config.toml
d_model = 192
n_head = 3
vocab_size = 8192
qk_norm = false
final_lr_fraction = 0.1
Each number is 50 + 15 x the weight over its row's rms, rounded and kept within 0 to 99. Layers, rows and columns count from 0. The size before them is the row's rms in percent of the matrix's.

# layer 9 MLP down (transposed), 768x192, rms 0.138, rows 214-239, columns 128-191
107:45 51 46 04 32 57 17 57 37 70 82 48 38 77 32 57 47 36 12 66 28 50 53 48 60 43 55 26 63 42 57 42 52 20 49 36 67 42 49 36 94 44 42 45 21 58 50 36 32 53 69 45 41 55 37 38 42 54 67 50 70 46 33 53
097:52 43 59 56 57 25 48 51 38 83 52 50 50 46 52 48 55 79 34 69 50 44 49 60 34 43 54 45 52 27 60 40 68 29 54 47 67 39 68 12 51 43 49 45 23 58 53 58 75 24 39 65 79 25 44 16 38 49 51 43 64 50 55 49
103:34 74 56 69 44 37 62 70 53 56 54 53 64 52 36 46 77 36 61 31 62 62 37 51 86 22 59 40 21 44 34 32 72 40 39 89 73 32 52 08 75 56 81 53 45 46 55 52 09 52 76 41 54 40 49 43 67 30 68 52 62 16 39 64
091:54 54 32 51 26 55 58 50 54 73 85 53 43 78 36 59 38 56 61 60 72 48 27 35 57 78 29 51 47 56 11 47 39 28 49 41 37 55 47 44 67 49 71 52 60 52 61 42 66 78 39 27 59 49 47 53 48 25 39 45 49 23 26 64
092:50 56 64 58 59 39 69 48 53 39 03 68 62 63 55 34 67 35 59 63 46 58 51 51 45 44 71 45 55 42 39 65 35 42 29 53 49 61 30 53 26 62 41 18 72 51 60 50 43 47 65 51 26 55 36 45 56 77 61 37 35 35 46 42
102:44 21 35 54 50 47 42 36 57 45 53 54 68 42 42 47 38 59 50 50 57 80 56 20 43 51 52 40 61 33 71 30 51 20 47 69 25 61 54 49 45 66 33 50 51 23 48 49 63 90 67 53 56 71 81 27 45 27 38 51 58 31 85 64
093:60 59 49 41 52 31 74 60 60 44 31 73 47 61 56 31 39 40 54 16 54 56 34 71 69 45 48 44 17 61 64 54 58 39 56 27 66 56 55 60 40 42 50 38 42 36 42 55 34 67 86 30 51 29 54 61 68 50 40 46 47 45 22 35
110:40 56 49 23 36 61 41 64 49 69 64 28 39 65 20 40 43 38 45 67 33 70 66 42 62 29 52 64 42 38 43 63 38 67 55 33 58 65 87 53 71 75 62 59 30 50 47 60 44 49 74 33 36 59 61 59 64 41 60 64 84 74 11 45
096:68 58 51 53 68 35 55 40 40 42 55 42 64 45 35 76 51 60 25 37 58 40 59 56 21 19 58 49 65 46 46 37 60 38 47 65 49 21 44 44 59 54 26 30 62 30 50 24 75 47 53 43 65 50 79 51 42 43 25 62 46 74 62 86
093:23 67 45 62 50 47 39 73 62 70 37 48 64 59 71 52 42 37 47 38 38 37 25 52 78 42 35 58 39 58 50 48 34 45 66 48 69 65 72 74 50 23 65 58 71 53 55 36 25 59 30 45 72 47 69 73 51 66 66 80 70 74 39 44
098:45 56 37 54 45 17 49 53 50 74 44 32 81 61 51 52 59 57 49 60 50 48 30 37 34 55 50 58 65 61 76 59 73 55 54 63 22 42 35 31 12 50 52 43 50 67 54 44 56 64 47 59 66 59 46 33 51 66 59 58 64 24 48 40
106:24 58 26 36 36 44 38 28 52 65 32 42 57 57 44 50 51 46 63 54 59 67 38 44 49 66 57 34 41 54 63 68 43 59 63 34 63 57 57 56 54 55 47 51 49 78 45 66 73 56 49 55 57 51 47 21 26 92 73 59 37 32 62 46
109:59 48 44 63 44 62 57 54 53 46 51 53 61 55 65 22 67 48 51 70 50 59 50 51 72 59 52 53 41 37 23 40 25 30 99 62 44 46 77 42 71 28 59 63 60 61 56 62 46 62 64 36 46 50 33 52 63 59 29 75 31 34 64 67
097:57 36 78 51 65 51 60 56 52 67 33 21 47 33 71 45 43 41 61 37 55 28 38 43 57 51 47 94 34 54 58 35 47 18 68 32 75 61 34 48 53 39 62 30 50 27 48 38 30 28 53 76 57 55 70 61 75 62 34 56 50 61 42 36
089:56 57 46 51 31 39 73 63 62 53 43 44 69 64 48 48 53 48 51 19 56 50 38 52 51 80 70 28 49 57 83 77 51 62 52 38 67 61 55 66 31 49 46 29 77 70 73 48 15 66 49 80 83 55 41 43 63 58 63 55 47 50 63 66
102:40 45 75 43 50 58 48 51 58 44 79 72 28 66 49 41 53 56 45 60 66 41 37 38 53 76 62 45 44 44 58 32 55 60 45 70 47 51 65 38 59 37 35 53 41 28 48 49 61 39 51 54 44 52 41 34 70 83 76 59 52 28 59 55
100:37 60 69 53 66 38 70 37 72 60 58 56 62 53 63 49 35 43 60 50 43 36 58 38 42 74 55 48 75 29 46 38 21 65 54 32 43 34 48 62 32 63 61 24 67 39 54 14 52 55 71 48 69 59 52 48 49 48 76 68 46 57 18 41
088:51 60 59 49 54 59 47 78 64 51 38 78 32 55 60 51 43 59 60 37 61 38 38 61 60 66 71 48 61 49 59 51 46 37 55 46 54 36 42 00 83 39 62 64 39 45 43 38 40 58 39 60 49 75 26 28 59 29 57 23 52 63 62 65
112:45 46 41 28 46 30 68 38 42 58 56 51 53 42 69 24 64 55 54 54 41 18 55 55 36 45 44 50 44 48 40 36 33 36 59 45 58 37 19 04 31 43 34 39 37 51 36 45 48 08 60 65 67 54 55 44 77 83 51 49 31 57 47 56
090:74 67 39 57 57 54 62 30 36 28 58 70 64 56 50 44 56 53 51 41 70 72 48 41 21 39 56 36 35 67 57 31 71 37 54 73 46 40 33 42 28 29 47 36 56 44 54 10 53 18 70 37 91 47 19 38 63 34 57 73 38 66 35 36
084:30 41 57 46 71 36 46 55 63 21 38 22 67 47 60 51 38 52 73 58 45 62 68 80 42 66 77 49 67 63 48 36 57 43 48 51 37 47 65 32 63 60 45 45 75 57 61 54 76 54 38 60 54 67 58 50 32 74 58 48 24 63 29 63
102:22 44 29 54 72 64 21 34 48 55 33 52 51 73 66 64 54 30 54 42 24 33 60 24 42 32 23 38 53 57 31 28 37 49 19 59 37 44 33 42 73 50 38 50 50 40 40 78 35 09 38 52 44 70 50 51 53 57 60 77 64 42 61 44
104:61 53 57 31 64 67 52 41 54 50 35 71 45 44 56 45 60 34 60 69 41 41 63 32 65 26 44 49 50 71 37 40 45 66 28 39 46 57 21 65 38 59 64 55 41 45 45 18 49 36 60 50 46 46 65 68 55 55 45 44 42 40 35 54
096:58 51 48 43 33 30 17 44 43 47 75 64 32 61 58 64 51 34 84 50 43 24 51 35 46 54 42 59 56 44 56 80 56 36 75 45 56 49 36 74 36 32 36 71 64 42 59 53 21 45 37 55 71 70 74 74 59 50 50 66 59 59 40 24
099:58 74 34 45 30 47 64 41 46 54 59 59 20 71 45 51 45 35 77 35 63 61 55 49 15 57 32 45 53 56 50 48 43 29 69 59 38 77 70 57 29 43 59 25 47 34 49 43 48 64 39 68 66 50 52 48 23 72 54 61 71 42 27 38
096:54 59 65 63 66 51 43 57 27 45 44 47 83 43 43 64 44 81 33 55 38 55 43 63 37 63 08 53 47 45 46 56 43 48 33 75 65 62 20 48 40 71 56 09 43 99 58 42 46 29 49 57 32 47 22 76 61 69 60 79 64 55 56 54
# layer 9 MLP up, 768x192, rms 0.128, rows 215-239, columns 128-191
099:67 34 52 45 44 57 41 48 67 22 30 66 29 83 61 39 58 79 54 45 64 28 27 62 54 44 64 65 74 49 60 39 68 51 60 33 58 64 45 66 53 38 64 46 35 74 78 47 33 48 53 20 56 53 34 63 34 32 37 62 71 52 33 43
095:55 30 35 42 45 53 48 48 40 80 72 58 38 51 31 43 38 71 64 64 54 47 91 41 35 67 55 55 60 71 54 64 46 66 65 50 43 49 58 16 59 65 45 60 64 57 50 66 41 60 69 56 27 56 37 11 38 55 62 52 49 64 63 52
090:53 62 52 38 71 68 59 41 05 47 28 56 41 36 60 43 74 56 41 55 51 58 13 82 52 29 56 26 25 66 47 58 59 47 55 54 53 20 52 59 21 65 41 80 62 48 69 63 39 46 53 52 59 58 61 46 38 59 34 41 45 66 54 36
107:56 18 59 52 32 76 40 34 25 58 22 51 49 56 24 54 48 04 54 51 56 53 50 79 50 64 44 59 61 26 37 47 34 35 45 67 45 67 33 66 52 57 62 74 56 55 65 54 60 99 53 46 56 42 38 72 54 57 62 49 90 54 50 43
104:56 22 74 57 27 58 65 59 62 27 68 45 46 79 59 54 70 56 50 60 40 50 41 67 65 52 43 57 63 32 68 37 72 46 41 30 52 54 33 74 54 31 47 44 54 44 49 61 21 63 29 64 70 63 41 49 49 82 47 51 52 55 29 57
108:78 59 71 50 34 58 22 70 71 49 28 61 60 48 41 42 59 44 58 44 59 52 14 69 33 70 62 06 45 57 42 27 52 22 06 46 44 36 22 22 48 59 34 68 59 42 46 58 50 70 31 71 43 55 45 32 55 46 39 51 53 57 49 35
101:52 49 51 56 36 53 59 61 61 49 69 60 50 51 32 71 30 66 73 40 53 41 59 38 50 52 26 21 42 56 69 55 46 47 65 49 62 43 58 75 36 72 52 68 55 49 55 65 36 32 54 42 44 41 48 55 37 39 69 62 47 57 42 64
101:31 73 53 48 65 72 50 52 50 38 70 53 52 35 14 46 52 46 24 46 59 54 57 61 43 66 21 32 55 65 60 41 47 49 39 26 32 56 73 36 53 51 55 49 53 52 56 56 66 52 91 56 37 53 67 45 50 65 44 58 38 60 58 72
090:75 46 42 83 52 55 48 76 56 36 56 53 27 64 67 52 77 35 50 00 37 58 36 57 55 60 68 32 46 68 69 30 73 73 37 61 76 66 40 34 51 53 32 58 35 60 37 70 54 56 43 63 67 57 70 52 34 48 18 52 57 27 73 45
092:51 25 48 60 32 41 57 59 68 43 31 50 48 44 49 64 18 38 43 39 62 64 45 75 61 62 57 65 31 50 62 59 40 70 48 22 70 31 42 41 76 72 37 61 63 21 62 36 54 43 53 53 67 41 53 76 41 42 30 33 60 66 79 69
107:43 45 62 42 59 31 34 41 72 60 57 41 22 50 33 41 56 52 54 58 46 44 29 80 43 76 32 56 68 29 45 62 48 65 40 45 65 51 62 53 56 65 19 49 24 45 21 46 57 46 47 26 44 34 71 39 52 41 52 67 70 33 46 67
105:33 56 33 28 66 51 37 40 59 63 55 58 20 51 78 40 55 46 45 36 52 56 60 66 64 49 26 65 62 17 48 68 61 64 57 24 44 65 59 70 43 33 39 40 36 61 85 34 37 83 38 49 40 60 56 36 71 46 36 38 70 47 46 48
102:40 48 66 37 42 60 49 44 32 48 43 49 18 79 24 62 47 72 35 36 31 82 57 50 43 45 35 57 51 31 66 67 78 79 31 59 49 40 51 59 41 37 10 71 34 70 55 45 54 78 37 59 49 37 25 46 33 42 51 28 45 28 50 69
098:50 72 12 86 25 71 55 57 62 21 41 34 42 97 46 70 18 49 43 52 49 68 65 47 56 50 58 69 64 49 32 54 33 43 68 64 71 51 43 54 45 37 71 58 46 58 56 60 74 60 58 53 49 50 56 67 43 54 37 59 54 35 38 36
101:58 22 55 83 51 52 34 36 56 70 38 58 62 29 48 47 12 55 61 39 72 46 59 59 58 42 75 68 57 75 47 48 30 63 69 44 82 53 71 29 43 29 50 53 68 53 31 46 49 45 32 46 34 33 60 39 34 58 60 43 54 49 41 58
094:67 43 67 75 57 52 20 71 33 80 47 49 31 55 62 58 42 34 81 69 80 66 62 42 27 55 46 32 59 44 76 54 53 04 64 33 54 42 37 49 60 72 51 67 46 76 55 49 21 49 55 31 53 65 49 59 29 49 18 73 30 40 44 59
100:49 32 58 38 13 35 50 58 87 50 43 33 68 33 45 30 25 35 54 40 94 69 63 58 53 59 34 44 19 30 43 40 68 62 71 40 60 53 47 14 56 53 61 67 33 50 42 56 31 49 25 61 49 46 34 68 31 22 39 48 59 68 58 38
104:69 72 61 50 47 50 61 69 46 24 50 71 61 64 40 39 62 19 43 47 55 30 33 61 53 15 29 70 45 51 45 40 35 39 83 52 60 50 15 73 50 75 49 56 57 52 49 69 91 54 33 77 44 42 63 48 37 50 56 21 52 62 35 62
095:30 30 59 51 47 65 17 22 44 56 71 55 11 55 61 69 42 18 24 34 57 27 57 71 70 57 45 41 56 43 63 57 40 61 40 42 48 56 54 64 62 52 68 55 26 39 43 55 35 58 81 75 46 58 48 84 67 82 39 39 55 65 52 60
088:60 49 36 50 45 48 60 25 43 44 64 34 35 59 42 52 51 36 36 45 50 37 59 51 52 47 61 44 00 78 76 46 60 74 38 47 63 51 59 63 68 67 41 49 34 59 49 62 60 53 54 42 63 55 49 72 88 55 45 40 74 38 86 35
104:43 59 83 46 42 38 51 55 42 54 57 52 53 51 63 43 79 29 46 45 79 40 46 26 40 00 68 53 59 32 49 11 60 41 71 79 62 26 63 41 48 52 61 50 72 30 27 54 35 43 66 50 34 22 39 46 52 50 76 66 47 41 49 36
103:55 30 58 58 50 64 36 33 44 58 55 51 40 46 74 27 39 45 34 46 54 23 79 57 32 50 67 57 73 68 57 47 32 60 47 45 30 50 61 45 48 26 52 51 61 43 42 57 54 55 44 56 59 44 58 69 53 71 29 54 60 51 36 51
106:33 60 55 55 67 33 53 43 45 29 66 48 46 64 25 40 67 32 73 49 62 49 81 34 53 74 42 49 60 61 73 57 26 34 38 54 54 67 62 57 43 70 49 59 43 25 62 49 23 56 30 46 30 28 99 65 49 51 20 54 44 56 28 64
100:43 59 38 58 61 58 53 31 43 60 62 41 25 38 57 40 65 27 32 41 67 55 28 35 47 37 48 65 27 73 68 21 36 59 35 47 57 61 50 40 42 49 42 55 34 42 65 45 46 56 42 82 65 57 43 31 43 64 89 46 67 46 75 54
099:50 33 61 31 49 62 48 46 63 60 49 44 52 30 66 44 41 34 60 31 70 52 66 50 66 47 80 53 22 43 58 48 67 47 72 54 40 58 61 58 62 41 44 76 51 27 46 45 65 63 65 39 43 55 87 39 48 36 73 33 33 46 54 77